{"intermediate_size": 704, "vocab_size": 4096, "norm_place": "pre", "norm_eps": 1e-06, "rope_theta": 10000.0, "attn_scale": 0.177, "init": "normal", "init_std_o": 0.00536, "init_std_down": 0.00323, "beta2": 0.99, "train_tokens": 434900000, "max_steps": 13273}
Each number is 128 + 32 x the weight over its row's rms, rounded and kept within 0 to 255. Layers, rows and columns count from 0. Numbers have three digits each. The size before them is the row's rms in percent of the matrix's.

# layer 2 attention query, 256x256, rms 0.0727, rows 211-255, columns 0-127
101:082106166074084122166142118174008100166152099067134099134112192059137107141115163098113151058143127139115134142109069131040150112112077133133120156140113166075116101066135123117166143130112097158140125098079119131191076084208099109134141087127078156127134116108162138185097145146107123092160143100141154119180099132158153128131124110136086088124091152122164117127090075100136101082138
110:130112135144115126143124126103150134130086122148095040099154195141199112212151161107171129092161206113127153071111104116155140102160116116129090144197155151154163124161124068132096124172123104137117168180118141156149124160067178137096107193089112176146099095136166169100125095150109071161077100123120148191148147055149096131167071134140139178129132098195094128159113112155124205126199
071:138125130073140183152094111132180142152138130126103100118154189124089128120143102158145139150119149166120137144119113154146124180122061092135102090189102098191152099168174108132040083146176099158158085162174094144096134120118140113098112130171129122094132102108115121108171132127144125210109063093114118139139127090137072127146118158125170137159148156116132120190116120121129143140164
104:100095156122091077134077136118133115100158131108147085087167088145102158151128162148197207119155121137165164119111127145112099118114168127088159164147189109113124174100132117132090114134117155106125164162097136110176124134143155170174152171092156156094180041113123183130101105106130115097103128142152083145079104123139179109089135108078139175114105115196127159153134090093145099167111
077:097155141124171113121113118101121143192152082095123108109104093116117168136076084152131120147094112093155112179121145118137123146157122107118082156068117168108117140151132151159197111122140093151129151095130181137188100124147114118105105112219109109150083188109086079108102141135132165116146163108131112098167124143076094132162117090101148090077123134123107106099157148104075156140084
094:061109186102161127157108136114100121119131054109105114137147132125111144126107124112110161146184130121105110157085166121149118160135163081093077137135106111141088165136120132128128145109146117172119136095096133174177153105171097177122120118119087170177101120132113140133092212110115138165129115116137119106133137146099140112177104101157094059153137146130107087112126082127126129114159
093:100120157114144137144099088132113111146144073103111061141173195110147169163086165143139173089125150100095144153085143138168157145161066064103083123186111126149132133135153107153110092137138103168131156165123132176202120116175146143096085134137054187145044175145129131121076147099109121169142116105131140139169112129088110110188081118139126116110119120179119092138131085135130191107150
106:159145122185055072153188153140157110107156121162159167128091108116118179093152144156097140110094133155128162145165143123113115123057144183138163139071137088122138123145131116141148124088101133075146085122125114052114092096092161118176162127079207125072174120190130133130155040136131106105143127151143114125137071155140174090084192141143114194102093121135149131152075124181127121119079
106:164067105148120155093112154127110142098140165136105147133161089108089069163225107093198108097168091120102103112140157090100147077106200195080169145106132066082101137127045159107134187126094119085136111117120173125117116175103113141161145138106162115119109095170187145111111198139123097076118191175173151137070169147136158120124150152124130072084052120128073145056115129097158104126070
096:085074127168098109090128171114177140152146150162162127130125089118122122101196104161139174148163150093130106132117138095035131117086102169109164143103084075096098149133136100115147166125108135111157081084143131099123073209122097142154156065123170138127129109164149148087140132108122156106147131142163129107160080186141160100083164159096130131071103171095126131099134136101143128114038
093:141121141194071058164131172159132130114165150132114089086155085120127086156172142099154148125171160111119102103135116150084101076136189164123160130111192122084138132112076114097135154149091160142143121184117171117142135160130150123198124123092159140085201091132125173098111118142137061063081132160139171132082137100173174134119173130121165135110062115230155155104117112129145097138076
115:124134164212027054158150108152125090119165150102139137131153108134172147137137143114116194091130167105151171132130135080136133089100080129112154189134160141159143124121132086145099110174104172135166171176102143118151087117073180133161109100096134138102156132153139151150076078118124092091099105114128134139150052121143151073099161128149128190139105128161135131100132106118085143126100
110:149131111230081078166129156179137134150189102132156136143137157088129164071159151111068184141137153117100178137118123134088127115113084086145191104101151112119134127088175102115153118158089164157146077222091144123099072154146151141141112067162151151092175187178134134110125103134126139098149104112168153089118102098150145105109199202143152182102067137171175144146081134146120147094046
093:128149136156138058111091198108142123133102110146139079097155125146204095059082111124141140165152127089188135123136126136161048122110114163171119176129172137130088179113093116122073120158139220095077151172138107110164140197092198085139115092123075175163108109160136142151122129152125124129101115196149132113088110210157088096144174146137104160164096117093145194142103111155103100153121
098:092086160089098175121171110114166091072140100084151113132158143138151134133150108159159101177106124114165095058117145099156143154124142132096114138097116139146143151149148077091107133151157123184078120107101172126177099130133190095143146138102130116157125124108185153110109135073156111158146078109124185156238095094161135143123141084133129105116117132110122054078089090142170079198137
090:113100171110094129094190166094174151143114154139101107095162116184141177157101070155147111115116180059107119118078129063129092067145064179107100122142092126080126158139116116122132142157092183146072095106189083173162112137134203122150080081140148127133130157126126134149137110096180130082081129117139144153192094148115054179130131124156105069082092099124110087139113048140187145158158
101:108105043160083136119166094158178127119136137093168105154147171126135165127175142171121107117113192108094126056102097074078160128106122072070086143168086082152177071116091118090153109108066036166118137117062159084121125148149144147132132140167174123164139124103156140150110138117087120129091059103131181151175128081174121162119048057167118147112105161158119104102134082105125124121119
082:167173125192120152212046155165096116139101085158132175182167110130075188099094142139107141109163188096106173103060100168140111080139132141143083153163159157104120092147096180132154187130060064086112043138122127125098149140095110123150185154190114152106153100145108085113111080163102092115131137121106115108045160122081146126133089133185085141066163153168103163121126143084136136114164
096:164181135128170114080115106127130143135080113158091038134193142140211139182115183187157149132180151112164112084138149162179088145126074136142123134122141139163128136094134089133075100169124169154106166130060133090118079130125150154163100104139143169182163099144148163119136076173143102149128076086090143168127092098136135155211144150151181137134120105098148141128129100177166149195141
082:065127104058067156153153128108128155084161128118164174115090126141062172094124077120108103088084145192121112181120091094059155109130118113126148106160092136117147157128111175054177135078132106114176143080171111138106089102136106128059162119095150112090144142096125149135109166065129155138167193153144138052148091175102130115056148150078096126138114136061101117114098102116119131096064
082:174142104130103096163153151140130192062129091117153143131134122171121179089126137134089094103095156152076129172072093087089166111102157097116201095144122111138099094165136173089159147120114093130163111167183148134096125116145107184092107155194175131107107104153130120107120124136091123084152139052135183121092168120111112173087078105089121120150159134131122123066133117105101137098098
089:139135154128082117203092107123121112072124121150155158157160126136107232175089116199121086091120177135137130141065095100181182087121123116196186079147117134109129175181108140127123115152094121175118071123149091158115127113115172152095044108169106134152165101078104166111101111132128120136134147153091171126145184121080131149164095167093178130083130171106119107173167064097124135122124
087:198131105174154090119104130143151165124125111120103116130195094129097179150146153148136115147063192135106144096104148111208110137112172104144173136116159123149119112152126078113093116115114136125063113193117142145089166095120168166169107108200148127183103128101139121148138101139125082182093111044091166155118166106079135156204113104119156148120101115167099054081126100153147190142182
097:078105131078112155130149139111077151113126113065168212110089128148077197102068114106111114113117110130105144149105076104076170122152159118136143111180077131141096142161114165104150126088127119116170116106177153122090107112102105123068153153181142126103144113061135087156098158102123200137114175144161152105145090172131103151057102117098116115130120144108129100152136116071087104084132
074:216132107180111081115143164122217146094122115125095156196147037172098141123181156180159122143081159092145152109100133126168107124145168169167133152110136155140120147180120141167065155163119093108085133130161155141072142098139154141114099146215138100179156096088131086072137154154115091162138117132147129167139181125103151140155099105126157106119151110148118107121146106126114165140121
076:128108143070116176094122098104055085134084119092151209114126138042103130136116082095115127111097111134106182156136082118131198124146158119117150141147089114146100142131152176108121090073158124126148138119133140109162131093100077143054132119147103147084111138060160109168136192127113146114125122101147166100126129184118106151112155140112145141105119134023135121102112145084068119088109
098:153092110089105143137129183122118115129142145055141183128112086128053166094095089122102123121118151122125155122089125083081150084131130101140198138172069140120116151155109217120134132106106130111124084118168161140119138117122136145099117137204118104133137119078134083147114176120110119143113119134146153093151112154110090147105139134125144136071115151087146107141133123052106112110116
103:132077109051129156169103148127095193092127143109132160142138122164081174137081057100110130140107178095145151127100120120068156118121128095159195113161058151086127139114096186117131152103128093188120090126158111176146166077117107163106120128181148141127182100064117105152110195123130136099100112119213148076130164146116120154116151156136143087108153114103153081142124109083100116142133
078:103153142114117122165117152140154147085098100160076101184127125149140124199127125099154106137089123144127118069129120140122155103136087180068147098118158165109105112166108073114113172086103128161109141098133091174104198137144127125127121112081155162096142068193068159097117072161102165110147147177088093102145180096133130095132083133105065150164128074170093162096162100163115127174096
121:174112104186138108148157152141253089148128117152107109147151083126167128121141182087134124172103108171135144109159139144158095158093094132130116107109174125187161112109126072160134129164131159105057120129099124115086158175145148099121152095111155104100108145199112144134135020112127155118129127108081112145101136108126101116139132116139109139143133107207104154138113161163128139126148
082:084156140120081139112144094134090131122112083190137067111101132108144105105137130108122134106130037152148122168159066144151177191132114169134089129106136153174165110076093122129180132113161075105184163100053149134121122105169107108101127130060182161097115136171132155139166131124100169096137108118133125124123105104193152129137173117142064114163102153176142129080111174142125104132100
089:167161126179118070097090140123177107150147107146169161096094107114129124060123169143136153163067118101099165136119169147135067201168177142113127132080150143167162098091151150158142105127137138112169116160097152150108138155066069069181202142167161120125108137189137092142139096119175203173125063061121102138140099159114200089120131150120119131108149139161110093081136173146135117092085
148:093114164056137145105088095110017170131117149099130115134098102142116098088109076167158144126168143071132126095100137115057145086144162128139135108127075137069115157130139162144119133141151091149164139103162115183178091097148127158132123139115110125151165106059141121124124255096120099137132133131184130118133113152113151109122159131100143089125115143099140125101156090092144098130124
122:125164180184107096071089155106161093124127119140143153119124135136188110141158153164199101167152094151123089142127169118188076094141117140110110108109163113176156111163126067169101152173120196151122099084133107104125135204117160104093155122101116114137170148209076153114166055105147093141123153091093104197099148136115123110106137176123126153123112146129113123090140131175139137120108
099:104163144060170162144059112124067142096115122170149178143199172088142156091131135164141133174151146156151110170155182114155097135115196148165099133136095091107116159159114141124090148089161109125168134128152118071089105127117113119168140104164174154152124129119137087135103112170132110163147127133147098158110139103116126098140080116107183125139180097063150140139170050128089140092175
107:133109099173112139121159116121172095138161150084150072104009126140134129187057080115131153082154090110098140104141139156093120123095114144094223106078090128102122167101128157099165182134163120084152072135120122158152114115103133152105164158104172117086087097137175136134136106082130169111121150164115136110126129147176161097120163106117069168156110134158128143177065125155153099130077
107:141183187171151070176089110115178113141133116167077160123165095133175133112127151143117169204154131137154109144111188115186114133139145074134097153117129096126138123186128111200090131102135188147137150133159131112084113155123173100183118114142118111145162111132080124065140166160168110172109118106118115182139105142118138101143095148109187100141103104133077202083173106111134148145117
153:084132157112131105145082091090155146130156117150099161088165081143130112065082123151169188187133119109136139108088164104118115113141173128136096149140097110107137158138111132158061122092154129130186130150189110159124120137137130149211154101137118123194150086107098132116112197092143127159135119110130118110083137147129178106085125148080157093155140127107081144067177097086132117127113
121:141147149139160080122064107078107110112132149117153172116174120126142151067136093197212164215180156107130118118090183089154108093142182111099138148098112113061123133159109137169080127133161157142185117144167117138117102145111192128165143106171120118172159129088111144090152204081128127142141139098143132156091140126114160105101115129101194106127125113076121174096178090107120126132108
137:149121075170055127139185144125147102156108150097134084128066157129129124168150117090120113032109122139087136127132075160116184134127067156100130101106184137158130102093108105076186138121056073163112132165101178155158159112124123163111129154117108110091107133113144129133132075118103135086120131157145173088155110120138119183143136129157088188121118142165176101162102120167129127128109
126:118108106102057117188160132146128133141180094161141111121088148137091138160112092090096122087096127123134180132117087085066197141105109150117137138103097125160129136113077132128127128069131125098157117109108153169107124089144062142150106173087155167084068124176111133126130166127097117103043125157179149106144080144131142220146165154146073118122124170166134085141057168124135138077093
140:161132136157140093164175154158157102142121157086159105132106145137130118189152097126134144067141168095158149175147134135136141084157124066054201176067144135069118089122114124075150185088134075177104090107101173167155096095102181136130148179135191108062118111139158155092124133128124139113087082142158152127184084130161147113150091080143088177151093077154139191146107120148118140145092
151:122108065115083139144177131158177115131150122148128078112071154113141141171068154055066134071092105143078141105148081160083161184087065150158114100153136116156161133059119129111204135148092111078130097168099111136139125088155062145112140150080146161087093125122141134166116076149134124097098149171107143094123110108142118165146152177131079133145108180190133090172093152109153093142175
144:199129058201134118126203154138182082167162178113205058149070158140172144173134139117177125068128145109095180101121122144115166118115124164094187108042179135112133150101095140071162155162122104156116093128137142187159097095092163165119161110111145106072116143110147160111155086056085108099142131182126166075169138117163148163130137107133089157148155148165187144148090149153157141092132
124:164137043139171112127135068097177080122159131147132122178113158169182182086061148125087184113122118142139130126167168131123135138104151179140137121109166119103148135035101119120152136121138145087182120159092120111119089113138095164150190106115173162138099159116123053175106061158180140136156118149150157094145083124141164135130159142108138117159140124165133128170138133137162115121128